config = dict(
    n_layer=13,
    d_model=128,
    n_head=2,
    n_kv_head=2,
    head_dim=64,
    d_mlp=512,
    vocab_size=8192,
    activation='quick_gelu',
    norm='layernorm',
    norm_place='pre',
    norm_eps=1e-06,
    positions='learned',
    qk_norm=False,
    attn_scale=0.125,
    bias='all',
    tie_embeddings=True,
    parallel_block=False,
    init='trunc',
    init_std_qkv=0.0442,
    init_std_o=0.0442,
    init_std_up=0.0442,
    init_std_down=0.0442,
    optimizer='soap_variant',
    lr=0.00721,
    lr_mult_qkv=0.4,
    beta1=0.95,
    beta2=0.95,
    lr_head=0.0123,
    grad_clip=1.0,
    warmup_steps=200,
    schedule='wsd',
    decay_fraction=0.592,
    decay_shape='linear',
    final_lr_fraction=0.0,
    batch_tokens=32768,
    seq_len=2048,
    doc_mask=False,
    train_tokens=128100000,
    steps=3910,
    dataset='wikipedia_en',
)
Each number is 500 + 40 x the weight over its row's rms, rounded and kept within 0 to 999. Layers, rows and columns count from 0. Numbers have three digits each. The size before them is the row's rms in percent of the matrix's.

# down: layer 4 MLP down (transposed), 512x128, rms 0.196, rows 404-456, columns 0-127
# up: layer 4 MLP up, 512x128, rms 0.205, rows 405-456, columns 0-127
down404 103:420435499576515437532496498475515521485460492505576452485437472544562531494497493473452471528514527442471514502511493439530525481482522435487488510485504492525581451546517583451520456489446515511428461499532496431504467526472457566484530456559530510540503413476508504540494479490479492472405474415514494524469516458514509461551483488562418458535522503511543564542541454510570542395520
up405 090:458446527479511473575474476491513496586503556486452551433543441515527465483550495425555497455465476468520486474524452482501490542512464492477516417498521448482557503458491522502481516496503573489548540517543524504434451464499428576525466567561547516465561422505438525589492548441449560540530498462519481520505602541561516514490492503485433507499496439523509469449508484516501501533583
down405 088:590451490466502500453567472474551455553472447521479501569456504493524483510496422576445498529494435439515517528467466451491498518523486512488509500463496525429468436491459484480490516472524476435508417563490526452495510473552499462501545505473552525572515429468509534516518454580482546529562419473429499528509431458515426527512525553564458498574510519434538482558474579508492490503518
up406 097:474479574520426514517553539530473541546536480433490550494501459459457472566514502481522542469525520482598543505447480494540498469585504526449403463472480443523518511527524564480619523482529516461461489507485520471472510537462488509451505526557527520470525508449574468500491470512481441566491427467455494534516521522459499463556484584473475436468488516545584563552481468551475521470446
down406 098:551560499472464550473532495576478542496470499491556469505552456463509543479510439526513545466509482503482518519465492530503506528515458467455511513514474515487513513515443474490573460534557530445519511561465450524437496535520499478517600520470483558547471503479482454460519498521536592459388486539471580492545503448606505568521447393457495528494509518430511432491549471522534467426475
up407 098:509576507483476501489457502470501493534520545513474491410515499493488553501497542518478419568527527535463504467523425566511466512401438528416519528513405422437541464520497591445500501494468447531476438455491513496477479436558453523467567587541463524517488482530502559504439474512515464427425558466457517480512546460479554542490510475444507459480510528496466538554507502488517516470497
down407 115:481451516467493533474507519534485514542528444476531499516509464485524459574526518444533514480473491461564526526619490474501465544521516481397510460506519509519467511493469564616437477519486563450541520561484563475465512465505486464555474525491550522532535424462568477454525500486509498556527470450470492480544474579536537495396541512481584497495407494503523544436487440497487439511507
up408 107:484539523422500464386459524530467552479433475490535465576530539461460501570480550499451519532481593509482486433533482520478563503524509451496486560450466539532500542400506406529493522526528534510472574549474470533459511525467522519521503497497520562472539462539414546563540485502521425456553505548508569467534525558432504533463507514547492439490507540515515490464509515488526469534486
down408 098:461498512542441542479484499466543499552532563467475560572470483509496506427549541478478521570541485514446492497458513466449508530551503531447521533496497392396519501458535514472471450497436495598514560431539465515470465498483514504462483502521544609464498537491538457463409564478545547496546526535465496466454528450503582475497510497524501566419509473501492564513514464490490464499489
up409 088:592537468561567530509489546477486493494456418454420487437463473501491441528545575549519476397488544538478525468514470458559527503447445513557470504494513498510513510476484476546510464487496522535540517484434493526455460489502585550458507501456517489506509458385504470480469521532528481491462543516485499533396518445519499461456472511492561469509507539505470514445583456488484523457395
down409 077:547479513575520460445442496453545538487552511502522474580429464527485501564525479478520410542484456568559475509571488498534462461519483551543517505451479483567468489431524496549514586552544406456525500487541503475543428497508522493481508512451542482496528530472471516510530481501524546589585462534506483495548446488497542527545426502481500547480495489441500479516469580524467575563491
up410 093:535484514546540464491371503529494499438466520585495560481474518557506466497503546453502520505473397475478466430543489503473543549533581480495489535491482535403549551501500553508516540458461503560482580437485495502453514496469541561475543463527529433590430448565490480539463474556545489555519488492521524521473523544439515503572520513499504518499439501543440519496470468518501525499467
down410 109:470477482481472511567550464475400437542478507454491456511527450505563503562539503526502537431511501512538458550543496475485486515445493481507453446527440513576421439460468496510523473533529465412473418478524503448559511503467512468420511507522432446527499575483510523340536472442517474480497524486508453528549529534557497484428524506440490500498460493489517473519482493451492530529502
up411 092:560453516567500465522491459493493511476482517452507578513508488512493524460457447509482491415445417464400518524489519509503476514497515470519537485462501503525519493525499448517535470402504553484482429443467439472559487419485506491556473465567504531546525516549478534509535567486489439494626522490495460529500473543501547518447472607457441528435467482519547453451559528556516492513503
down411 089:527497520515442592496438476459545476494527568523468482469453552551481481523549531511533533439518530529481433487516444571532523418563498501511511517440520503479588552512511454469443505522542467493508548507478439463437455489493520520423500467487494485578466528491559433498458486591482462494513514510401472588531497452453550479548460499479511496487494470516538515537580492582493441511504
up412 102:536567506475501498491462515499486466438493542432581484458481494495527561503480523521628472482540510435463498462473555521486543512479505549438508477561504493489566501526479567515464541500527559436483453475470504450470549495535526503502451490490418458456638481380570473494507495451506470563511530466447493434499533485550514530475449507511534473522490467526506493568563508519474496505462
down412 096:480512526501525491552507469562570487464530511544481549443517522500523550480484445514522436456383470489497530489534448561534567478490529498483474610495387462468467498465560515450537583439525540438549518514476446502464457536553492507527504515528464569432500495476465438537528542527491547497539537457451493541484480425557516477468473463533473477571531471540489507456522547543530502504468
up413 106:539552454547515538483541526477437544452475405419488486471482514478529527495462454518505541521417613518477596502485489513505511564463446500457485445494469479468532501570521499520462554489477522451459494516508476497513530434477449519465564445514562515445473465454492508454493478512520459568483528446530472471525505507437441469470585499525536529502460528526493466486481537602533559557432
down413 100:470514416500455567477555517514503475543500600528516458479453509477551493491437485583535547526544517449497463478562482483500395470538507534501490522476566515530477441490429490417458507505501523483529502508508564496462498494505547508461478493436449435548477548522501482478562533534525419516474546542514480498524559502508421432566543505469487541439552490456485500439530531502505412462563
up414 092:460485542539461541528470522487509554492495484596532525532481415410491469556540489509475463461493417434557508498498455554447468494533415465515438468472541574535509468524542544580435470426501490538548500495515555494576518503504560474542486472455522492484547427498541485470523508436512505469519494498524487431540499497548589502496449533449499570476496485484462515538500496499495558427554
down414 103:481486521581515514519479426431553451523547545598561455521476466477428505506432553558450430476547503624460465487504521491547460506527557524497499528494465470513536486530524484463444473464497505492482505500468508528499443513515506494440494513452515507558497579458531537484446503555457492474498568536414568540451493480491497467490427512429517514506481524449497576534554562476496521515561
up415 082:553468468494555470451494438524535475467479462532470537475588512503512529502492470506430521546470455458452494520497522455584381571507523515480504564530450489482522469535542458549498487489466455507580483500563493587517551475494496523451585452468531507455456494449502490462474509526469497494475534445522466581485536543579515562459437497448481529503464459517549500516473491430450484563558
down415 088:526502518504508512518499545507521552542533543483546500527469472470453537482539489536540435398545518582491486504495514528509546543518467539530507472561551491490488476422474484481535495548467521468372465548444494545455508517404510534482443559511522558517537423555498450471565444563494493482542427577504512469486517525475485486555575552508542499564546521506488485512490484456559518443439
up416 089:508485562473538562441496537461518466509616453459529482523488519603502500518616562512492556562481493448504514509505475511475496451513535482508506492491468506523535479520497497476546504458544505506477483481476477405526429512536468478476470563482447541521514542408438528502500531502403494454403468404493509482493513477476507480429496404539454483500556468456538528500528511506481447466532
down416 094:441510503525493538528584535431437537569520525489499493579454500511477512494494489568550492516439510475491503466466526473400480471489523513502467491509543471573467420459487518513569499457567474476472554482501478516517496487505515432472516533559418543377447492520519471525556498536483566494534461517472453542511524493505517468555579527435510479431506582542532530562510514587485498483507
up417 103:506458551477441432494520525457491508456539473481481512407544490471489530432500473498524463539525492511526484502498614475494562482558515472552402528528426472427516545502539481512510476516481451518501471448577490486524540502518584516457476536491474497601512536433554511558478463555471451528489516472487489546476537524542504454451461407476525494478534429509543549489517526438588496532514
down417 097:530538455490525443548537547520511532498465462424551472489500503442501474545523528464476498599525563519522574456464483538475496495366486556511519529514446455536462464522506527509559543488536491536523458478570480468475538556549516529436542510605488512489608476460549474478529440525487481483506510533522520505520558513491528527464474515507474446591432510510489512545454475416483528544491
up418 100:517504542477482539529520491457498462527520568530465511508499559497504507500498427409507476483490562513567561523533475463501440556480457434469476463511553449456535454494554454497438523448511491531517580486455482458539473541584521540505471596455556516482527539462433492492469551491457442472533489499513510347570512486587507514478502445459526503482515471542506536491490549487483459545478
down418 096:490525413469516433385519493496541506438443478552537465488528439497545469543506508571465551454501467438443473458524547576526513469500520515528499471491476550563483552540482535500477506534528531485472456483468572475473495505487485519400520478551449489539471443538551562506558494471585485514460478466446440549474496493506526479524426420458508472503522523472465521496549486559578443498475
up419 102:467488507488513508500399533510532502471470479582414479564601445505535486448467516579409460512585537544547449513538467512476547516468454511527504464520497471476538531494490570483494542556429524505545470566533461470469502465574516487488529451529525485415445466480554405549495446524503477517481500511462512532501542527515488509456548554553488535512491555473486448466535481523516434537498
down419 100:492486450409535548482487433489449478501475486549560541496486490481495518485525552448570473470408595465438596508509515573462539534508441552492497526491511478454495489499534530532451554508511489470522520472469507427458432461439426484447615536560491567532512534455520486538478480507529493445480493541531465491459462504596462473532524487508560525543476456507473503513504470439500495465486
up420 083:452561501539475508540489492470469460524568473463455487441553531517477515538422525538507539535483590540508506557440536511491510447540451446513509542518593468502525640540518495520533496503509558559473466498499453594468448465475515531438434440470571473556513521444486405488493478539487451473504531455486469518516492450486476518513507533475535477501463484520479514451554471464563487515563
down420 082:481488493479457500495486499509510515458432556492510463488502470576475457464486453517448331527503503499492537556489455481530505432475470490445529476410487528471416472497512502492463531479549543389513494516516505496473476514501536416492479435495441474576549508515482498497524560508482493528499485591503502526475519497572506493517492496511549473515528558462487494521449517459389536562413
up421 109:438540554500529597472434474523500447561549439454447477533528532475499513569491516460538515531486573454475505510572502470495536474522524445483501416558478486490490492469504527474510442469483466430565567526505492442533438535531549512487484512560473441533563453463521556445493501492485515415542512512586476483469525522533546484494529422462465478554478454542523473541572473446533504480556
down421 101:451500484494542489485503373416507494470445526548500541533477461490465542500496472484458476478551503523500500454571525437511481511545514469491474533469548456404541478543553527482536523470447491480565477517540514449512513522546477495476429439492576476505538431500423476479522414420463516505579555498512607496509470452470522519451535485540459471534504433570500509479526513478563497503534
up422 094:501522523504458574463506561420552529401567492445503472553497456512490514572485615481445511490486467490458506475509499519494475591617549500500495482508485496482474522531413494494510542511519478524534488413497556538531536486587485499486470442510513498490524518525461529582499450516479528493529537439481490426461522468486505456510500570448502517418498465510467585539544481534541473508505
down422 083:601422463451451502585562515454483430468474528530430531494478434496482425551510457447447518484451451444451542527474434488463516462472538499507477444566518492467467440526454555549520480496544497480526462498499495407472565466608580542463543465514480466450513510534482467506476519477498478430461472531552496484548521551545469508520479506578514489462492474509489464520512488506533503526480
up423 097:540420410489607513477503487417412513533583428474511563502524475565514541518507504471480492486456490515509513446466459530506495522557525492480574488472505597488478486508570522485489461487532514454492422539433564547483430450430477489570548500501430543549500501496478523485452472461497490534549527449498502464507510461538563503512467495489498460461530468508513528510554496583536555535487
down423 097:433501496511488471507515494495513496465494569518557478564514414458521457574470478546577531607519493469460484449483535493519532463559495495547428516517545523503571470464490470559540485494577450454530542537551541510465535490415575507554446510501493492570488427509478540565479526503451545471412525501467466530474500461541451434516524503493518564486523534540508508546563525557550496516519
up424 103:541471594508553476499475515427516498468515465553524545402515447470470484519518453506460489527484497437464527456499524477516564537499515597428487482465446468486510499494455485565469593527513515551511444540552507463497570545417512524469501542451489395544541518492477457516461543446546488505532520480438493520422548522508570451519556518503492419502480472556518504539528491492560522472502
down424 108:519482538478471511506460501490550522553468539511512454496509517519505516477488528532478458497559382484515505443488463514494501506491486489449495451568507474411484407487475522443509459471421465514472490446500526439466482457471554462519533445521571546412532436470548552539447477459484436538519491516553444531495535544383568491473555498461462540481515473575467501503432541522510489553450
up425 108:567514482482581418515550536435499529526466544508477522516520501549505524557479527481547455495453544482527437484461525452476524547509472449533471500472488386459557580504540463458492494522527576517537508524519441402442471555471538471502493476586433505513483489508464474490457451511489453488545466459460494530485479531515431506573545435529449530485466488487428572525548489427485505471501
down425 122:474550474472450523460524535561482515480530410492479563520523423395475476483510460446470520514487433501505539475498504567502472457491547482539514416517537532519561480569429543539560463509521445514455497553458478481492502519518520466508487483503462452516395541498471519563458516439563517545454490447593409452481474543510510486535540528513477472555538555519475540532492493474504565470454
up426 102:483526546549521529481459493493448419538540534528495466444500502498523555439541516434554450437466547453538505521513521514510491533466522556493523497504514520469468426534524539442543527471540531583564487509511571442455461460502468451564514541493494477458495569468421504510481528453490421527541529560520481394507457550600471540497515452484527569480443488527483504464493486527501479537415
down426 102:560514356531527505451516551521525451455457470554433466497455557502474526586408438509530497466466474509522517449466504480501475511531506531438478443527474505507465512489426487438519455455522425500474561539547483426477503537453480524473537512495515498545494425552517502487511497510528486533438519468432473556564534450440477518489479493555487505516569459492481538455527460481530437560540
up427 103:557496507473526500511543516487443516572414540486481479473506474454523438483407464528509582456556479490467472502495451465572498521496488526455543525493535544385514503545485512496452481442499494508486516551464541560424494500625533527470458480544544533515526449552451452481490488497435571483594506524481510485554574531503511522537548520549556480503474450489514568535475489536520536522491
down427 100:510533511542572559487504488527512538461521492423439428523446501493446479582409400523517470503464532453463482418459498491464481508474563494524482432466474481521436508445494527567552518488541524463535542540464508501539482492386490537448534467439524541546483487482435500504503540542527488451554516447544504455481430476502475493520434453460469582503485516530479450452542515530472519505527
up428 094:539469492525522503523448500463523530506479449501496550558541459438549538454431552505499554456479504536457542463524531559529570506543549504466470468518526436529552474540514547539529524513493498439498457562529489514461454397539492568586494549485464520503519430395514556473422512509480511569526474502429464531500541493536447452476475471458585484449516453488466483511532499504515561471434
down428 098:490508500495487555525569478504478544521509524487532435498488474517505458547454477580437440530503473501541495525503440519490482527456507517547562611495435447548445436454510459590539539433503522464462576553541576465516533585502504515554568514515506461443504505469401476462538505516542499530477456557529498425516550532471540533488562499528476489543514521495470447510508540482537507502573
up429 093:607492525471597475479513519499520472504478467482500482459522564484561532475439527535534535518547515530479448380422483503505472449500544427508496517499428496535471548449486556443505454517430557482463486502507488527490456535436481535520502489604524472513494433497543446475507501568529528495604503542509494516461464539527452554512573460521536513502461510501462514567531473489480421502512
down429 103:531505437526546432485479460522451527476468439563394523534499502477576554509528498486473529549495490488481520542509520549485581406467512470479507469548509488461505537551566520530539487503497490485478533478487533459524542429467450517541585457470443550483458479421475443487518515436507490532447479462524464473489450458416593447483571555460471474468522492495499457524576549552498485492481
up430 086:488503454591547478505502502568467582524545521441464478463493454489438504489538539576548453512529561538492462537493535532496518518512452484549563536518474484577532525488529555430490516518552446494534505504521476462537561514515514453462453477460503474504492552499515488570514493547506464443371545499509521510500449495423461521483499455439469487443502520519498471548498475536607437418454
down430 094:497502463555556492502445531544525585472540489467570455542457451510450470559515436587484414546446472497519496573523526462461459551473495481525456455484479526584479487487511554518527422508545481453478472458515471559552530526514507454514473507456500464516539555477435533512489475540441442495514508489536499434554456521498483434476506532466512582478466582449529490537448447467454483498434
up431 106:501543473544454450512397531474468447414433481543501502519474486588482539479445476447486557504484494553454529510529550444451496480372520560458489492500458509504472524524461509512535499524558385527526429539490474555456487462552532502489466473542532451451529457522535502543514525508536485509491489425448529541515549570483579521529528508492522472500559496548564469447497505490493487451485
down431 099:471475521546522410474431542469505519547498552542518526558528500500528487462489482492471537479453574555478486475569504483491402453508473538517517458565581420578539482521507497490453493485475459562451494502528474500518442438527468522501486503523548545491544442457516484501422526514453548554523542569514553468540529536523465488547531487457469420455456497523440432451471437573507511548517
up432 097:544462513491536456493499514564463539454456549488498563505486574487549525522481473466504469478436458490526557528502489489475523509525500498447511480516510482480437393456575471558497497520480433555441464428581475526509415505467498546576565511543510512493504448455509483384530508490463511520484529490482522508526511513551518514458572438597553519526464484522538475475436398459518494509479
down432 091:499512506511503484367519514488475494460551506535485513542529481540548503465460506453479504533484539563458484409539499481414505438538551475576452568554561554510492478566543495474616501502473419545538555515466492453512424511503466540492528489545493538470559501455553467536504565498470491506525502516523419542526501473498515491533528486544528459515503501516543500385469492540544454470488
up433 104:445452536512498481485553548477459537488524567495481551515553552505475482513482519558513535628502458507554487490485432578533526501463501471499524482486498539510441552511533522532479519559526512483525505456522534397496470493497564524489523532485441522421497447416415472545504558442563520433516446525576501413483594461489505498495498483570519515541481501539526507465533538457501447496515
down433 092:448455484476470573531597499533508458538484480527455530509445529507505537457510427470534539466556580473526482485488458476537483493522551487562481495486491395475471495454489512484476508476455545518517446461554479483515450508469497465542561457470523544452459566544529437419563540449558463472492461531486514498575492483454469496470515498541434597519556431552508568471497461484448482467540
up434 090:490481510457493473497445515528487534493483479524509558509595499506522599475505536422527497442506504485448468460447516529518537515528477464480484455460539433515528481539594533410562461455529465489515476528488519441488428549479419474543551515519558536485535536555557478403433544507544554479563463491517472493493549475493503490534462507527503575459478528515543531498497550531464543460395
down434 096:458445518521472480471474415470491520485455485514544462467470519545451486597466493496420509543498443491469500534528523588499462543420499480530492496504435552493530539398479450518517536502593530446486464486483486513508581441492504477479510474538473519494537525433502483523549448470523463480489433466571456478536511553534485476498516532487460551497462538462477395530448448457438427461536
up435 073:558470464481504471517501534515576523502491501467474562502516490542555542469519487503485490517588492459445522586566495495491471523516426461461579458473483529454487510448452478471509517482476428479474440496427469463480542512522559506561480439520486520424574451461482491450409557464528494480493584463556513490486522520547515588460494408461501524507472550424473469534557521464522473465474
down435 074:501497474522473511516468586506480473475536485455502504575498485433452536511464458569479485569522501461508522550485472510548523551483540354478522517507571475440489481541486524430460509542463495498486619487517508532441452488473465523524481501471530471521440578485491495504469531556533492468438493534452501531467435477392492415478519531534504507501498502516528531455507489582419537452492
up436 092:505532489500405487524427478506483479520499492482505535423461429501498455567454446496565489435531474533545533490483529547492481497473460520530479432504509461476424466548586513502496556410464554540528430532524444501559492522554483399489444547514520445477458514461498469445459544562469499464500470534437584517519478493514433482481472537465542570533458487511519563487464540537492537510501
down436 091:484540530501448523491443493514463480489517454481485490472466490447506478477472493522507532503550513557515508533571457540520498506475498492456484455496489526506443502461556451514560548485423543500506458434470504525535566509534432411435461505482492422513468585512426418514454508532518577415517461556458476596504497500471419475488474505446441553434477439459517559527510466512518482447566
up437 096:411481490472531541500461469477579535554490502453528593469486464497476505572450538492522549494502453488497534554532485463526548482451533490519500524421504524518513468534578539416524506413501523556455465482466508495490523460474511479529444531592490446418504538510488465503483515529441508539442499458544518443514423434510526492459584488382549479474482498444527500479467455476508456506495
down437 093:521525541484487483485520565541519461536553473560510517549493546452509500485488450575532466424511535460488512521520551481573545487448490481477453473550486472559502508442456543536481432586509457382526532467459494541530483531473516497477503486476507536531526533491474557522545528560495443444550486553525469502433489525597537508548459537567564508470502547443525549452482464519389501503521
up438 111:508547536503516467469472535520521435528439439563459466533416522501435539455486488521487557488487530412479530521475531521445441470490547469469431539528455522563507504544490474563501564468490482557550519506464518428545530494487538529519552508414460535503406557486535531527507499509521453478440477485495549463491533482528541518512463511466518429521592455498527520371540499513525464442482
down438 111:562436506502530488475555519502500484501464560493563443495424491450617444517459443523461417541491506467529583532501438550473532528535446492516548442471487533529493424483472478493497476464501422407486511520487470463481553511495494431497491436440437505489490480499490529458584501527497501510512524624485528560556467519450449493533454556504524494460519518500508510504467486505435458518522
up439 102:450503474539528559507514414562578513465523463524468423510465449547500474500555506522543532443511504515524433532483565538487541553483454484476499502573476508496443581505442482503456446538484416497510447541509548481511488524473496468508519499500482538510459551494514456452492417481515475498525467587539518519507528472504587504505642511488446455536466504453538453470485447537475448484429
down439 085:469446497498501561511549482519543567452476549570487542466504508478561498465508582535458466524457543480509561547447556555558589504450599475489473500513537536520581494558486488494517516505481468582485454553564435480488507528584497463486502515545537540561427476473456505540458504483495512521578523529516545503513484462492504495504554518469470432508490491596494481459536576505516444460480
up440 104:559481523451527577563450491512503512528490598487519528560496503608497512600440539467484581522487466513498569490473460488456480547431473469495504480441531531445478523432474495525482548491429491509452516466505443519496448552493475601440513493531473489418478464472429568450482421545508477555510460542508548488514565490543486492527531567506536488500495491484535486524522487461461484485521
down440 107:540448545508468518499454491426510490535530509549507469474457407604542465603510497414451531556429416511481495428506503497560466474529420499483542425495550473502449439537464528514498479479449545491538488464537461527436502524500511460489464538532472493468541531462503466498488490483470506474524564529498497449585519502453539575457505464526438514559514533472513489515519496486520542457586
up441 112:575524491485520570460461479482537492405471485475526474515427507491443487483462520497449501497466439413490523510433521520527428462465585513463507504519505551548565496490510542510519583469519511495501493501451481435527524472487510525535576451452490516496517450449536554547486482502498533516436456506435600499566530526496481510556482536448501480570566477445599512496561461514523447443525
down441 116:449453468521466443577492502502462520519540535498445568416595487503551487501506493456532463521544509581501440503508569457513540507505496420512517473506443519478547531550499518487403435511487546546497474504532518594489484521518496552507410528570513502508528489485460502558434498519508521499507484519567397558443476516491458474466573449547532526493417517542501484531455524453477526502492
up442 081:498472496492441536515492439471493451558486511546534464472517501472468512523454514513396479503512539540518553524479494488543388463470429495513456486547530529489507484507457566486477466405517574501450531504554404470545422492487492560504503446514492510516521463478535447461468534505471511521540466514559560565483522476540475527433536545476566512615433436524474466542504549493473491555516
down442 083:501500485503532464524552477521560450491568550501507539443462562436477570424480463575508513538462462493513531548539557523433519460477533587473470508486471522452470529453566507570439482510570402501493516473440539459563465483486546455553506473395459510507484480497441524502552483511565510504492493504536478512494469524563519500509487555445480527538559472517529443539552441473517528437484
up443 117:548439502509458503529504502529436524477522511533512533516456531481462522551545461489492480490522452452500545431498446499498507463489518534495547531537447484505599524525493475512450503498521523501477549424502583446421540454532576422531522496528469439512485401482509460523522396451479473530532501424484520471565445559516450550512451530485494545535434430536469508500475501557567563542516
down443 115:495478499564507518475442499454478475489451517519494555450478445577464515475509587483451554476545443543459518514517501550443497461448479423445526452463500514465562460602444466555478532456465472552492493486447523502501482452480472493505502477509464477495447528514485569443572498540466530560548485528510538471483477416475467539435451457474482521587486566497563561498555562541514446499498
up444 094:505481587418453532467494472484506576525535485488509499487496515508494445509510540519460496503565531474519497437511489503505451459504447578398461565484506484550558453406559443481526461551475458530486504467447489547482528509524481465467546477468570555487572493428450472532419556544421526501576488421499500466442554520512465493517480508492517507470435497471532524445570508489467459489504
down444 086:547492461486518517429536481467502478515550559505521473519557492503533472521466523567557437518386442483441516560497477491426552464461502530542554454408486554483454396523439485548532450518520561459536485506468524499480469532494520487503504519461443537511463499524483558508479532470537435483529463564548508441535466427492521496546474514579507528480482534509564536474513426507447493454432
up445 103:598568479482443531505563548452493457528462432485450501495490542456452517495530458484616511587501456481497521499520537453477494608495501469490471496523520542537557439511466506514562520463496558515447559565453522498530573527430525526548517534486532464450506438477499477460466548504509508472491458481596530471510494533462436554453479456501495501483470539527559488461456513521450454544474
down445 111:465448518538479493540461519431455502472487439506477524513482505495516551554461531529453387419476517510516529461490493509490474426504572506464540505560507483475460495474462545497505499477574467564538510480480498418499403462496496474509473449414482543549461469480527401544467500458512455463470492545488487449492467496458541474426457583489480477536438532503477565415535435485535453490515
up446 091:555438552530423434502528488466468570523489497462476591539438452530509479504572480504510496498428483550472445507520435485507487509548461471515470506488464453495508465559512519554492529504451473541505584553465452500457470518468484525473528423516562496517482543512499468464462544473435468504467548472503507473553491543491520483537551507583391469483459565479496507524517421460492452530387
down446 081:511472530418487487436492480526511529489523520486469523491558487496528500494418479529507519522555455453474581606480460517458505495395512517493567440518462541573486480520480482521503452566545515436458464473471515487515538510597543448487460514506446465500483523487510539535544488451491523518458485436494453456519521538522558462500467502420581502495516448482485465560461554500383468433482
up447 104:503539530439541528549471486503485500477460481471538514495538450492535508507458513482437450536566538473534560490509518475537513488550522552449404491453565487565581533479510531446518472548528548542489420539468519491504482424524534488449480519600466487466551482468517468417519517500591504443438485478441520515557479518490486488485441521499505424448518539487502466540531517396492559432475
down447 100:480515418457556482497471518495615484467477511413479484515463456437557455479474556534518457535456500435509503506478468481548490495478556482501497500409501456563451482474399506427532526532497578456420523511490480526489494460596523550480529433477417460467460460542459468484464454444504512487542453505538500548503538468488511441558492433482492550468467547509514456512537521491500489529515
up448 097:484548546460482562499516494497501477558477595478545505477500489461511449499525518546519456513530522532544480499501441513536457505402405492537492477565520510495468518440550491481466470515498488488548581516468540490543550557460491539447479469434473503484521532497479516524496490468501432440422457475538536502535562426509443583433544486543471563547450535511537515500460489419472383480515
down448 093:512532550491564497520587523519480539573416484441476511546517528485539502520549504497517550447570552621394483566539464506515420468519461441520476484508491541535515473504521513526422511456496492489563518493526557489549510471430520545478460528486490497498457499543525509545503430474593449472477483486572532489526557496480537527480467428468483510478490525481513577516476568572481500493513
up449 101:498452558445511403546504462502487552524472517557555513454590484441591477470562509490505540489529534491498443455483546495534493536491445460481580502517465554492502501466458463526518501458462552495462500536457521509506531447564514534477500548563521532511565451502466473457564541467560531477530496419579504443552439455498518461494470427527511408520495500427456505471513462499512498450554
down449 092:501489456509552533488534484469624463486540467388501500516474463517519491498464407531480451472493461424474582514550455478455521510490607511453484518465487498509475422474509489470550457543506496438453444493498507465513512493548511446528540489445490417469480562487520515507474532535464521426474484514509486531483534541502511515436549564530477556538517531515542383504478526504550468550454
up450 083:531433530612542475541488525471459420528508547573513519425480529474531428502537533467495570478471489575513448543542420570466424535512550446538501510559548513489509521539522489525469510489427529591531460511517456568472486490453496509482514540531471447516445439515482407537477508509482450493516491536458457520533519460489510493466543568485469411503462473553535541501470498506518503510522
down450 080:538474443455495488477459537529513509457483507454491514469528518504539485496510492497529449514511427505446482577463488494441540470443444589447488431488454559583482487494477523499561464562520509332506537493469554425483534495531480417477525508431489490518491500501470547507530510481486526465562455510505466537539502518579549462523499519507514478469532537504512436564452530527436565539447
up451 108:527525511485507478533449485504453505395477550441587545468459446501564530474438473509511497458568490476502554481569469470514562516496471557501471558458440544499451505518461495404527601511525449546478487440485495528498476470527558468505513446501438527514494502513410523530511404537541439550523469488450523521461475487535515525521527523467555531488422454506514595478501478533509528467515
down451 108:502526497511494507498551564526473487568545490530422552497529467396543516542489547445501497486448512535549457495532527443512575492555505510555503470492571464462514477507569459520486517456460470533496462525529478470498467558490568433572554464495578544472533464507425476546479482523416480481479593507460519478473576523514472506492445588454513489475485516532547491434460528486572520465544
up452 105:471612557464547539445523448549451512537535462593530435459524437545455494553488494508442527511559475536472432462503475453419511437494473551585485532472478477518551593464519578529496447511494548479527504472517509525463494466573529476466540568481486487482420529459484464443459457560450549498490485527510518540471494467477549459518560500485441533479527520521520527489515469507503480539534
down452 109:465484519445490553442464581456535508508496460468560501475482474493459504498553506461448533536511533422473479512454507478509493474486483508572529510501459462585498573538447528486551499515520523529507450504506556473488572456482455439392465550425494572449456452436500519509525560453476551483513500491529485488530418506430456470504529568456541501581475521461468432493541537551560485487463
up453 105:514547536441448438526524486482501475494456487466575467474546394546546547502516512450478468458451460561537457511553499555432534486487458533505535487501569510461450488483575506496463531512495523521558523525382582535501489472508435525481497469511454522538496479534484535511536533451456458519537537470517481550552435521578522521421499476460439531526497569530484525468467524444563441495537
down453 114:496495535535490487539503426558504577466616482507524408521403509488461541497471548387500511496483473513517507423488423511481522543486453529520510410474471526541528471500578605472470480467493542508529505559501505518551542485552513546514518492488516503450529422552497418482519507462482552531507485489474518493482518545504569515427484439547481485559501527494548515524513518576519522486492
up454 092:509570457463589515509486510495460461481512561486496499456523476456506514456479556564505438522540518537523534542469452556510548512424443453449470514536512559490461535521484532410467435449470531560568539493518511470539535505469528472475502542483457567480556546548526488541447532426512456523472498457502457401511510431471465510388452477494466512528402482460488498525542516482480524520518
down454 092:481505486462571568509523520503474526479507573569448512473519484479505513463497477514573471505483453524459575527530492545472494509427449528497526496484577517516539475454505455557485545560410512427562549411480527485517525513575444476423469560531469480544523506580560467457515562473509475479556498434454473516539531425453526515515515549503476530556484491502551427531487513499533514429458
up455 105:481470597516479525557466532448499551508437528544479485528513508447482476488561547450459481517550475415496494546496355412522495496454476503409500475487493509511516516527501601499485490414523504492506528575493416555553541557495500532536468463443547434490493483551542465507499534512558538456491471540507499504484484560466561528498491548511521525509496467547539473465503499471590522502501
down455 111:509539514524496402478602476560590427514493529473519522481504533468495420442498449519469525496584521500486499423474522506492420478476481466493456500486571540598501509499523522581448491447502481509436522528489516474433534504510522539543442458443513492518507497478509577469494492446522452412490451487484484478523529563485487503535518473458485512442579500515544472475490579526463481438556
up456 101:577402537517532378507545507518567539477383491461503438467465519507521555538530517526512482482546503494514511527497487482428492498534528442464515481540436519501525494485470510578489452466443557476499436489539508525505546538473467513551535539555558543594488551491535474526562528503504493521461546477566466511471505478459409476525505463502505513481425524439507474505525520399523502489479
down456 098:422426533597521500459555502464528443521428547530570485519498501550515518503441452490522531450478464468542507419544478461453555525500449540459479542468504472495440436482425530520499484505456489473498501526482440475580483485367508507477496583482528520528485455460517445443522457499492500523532514547431493417523586502556455497549530509509513509512541518517545551521496505516506481545534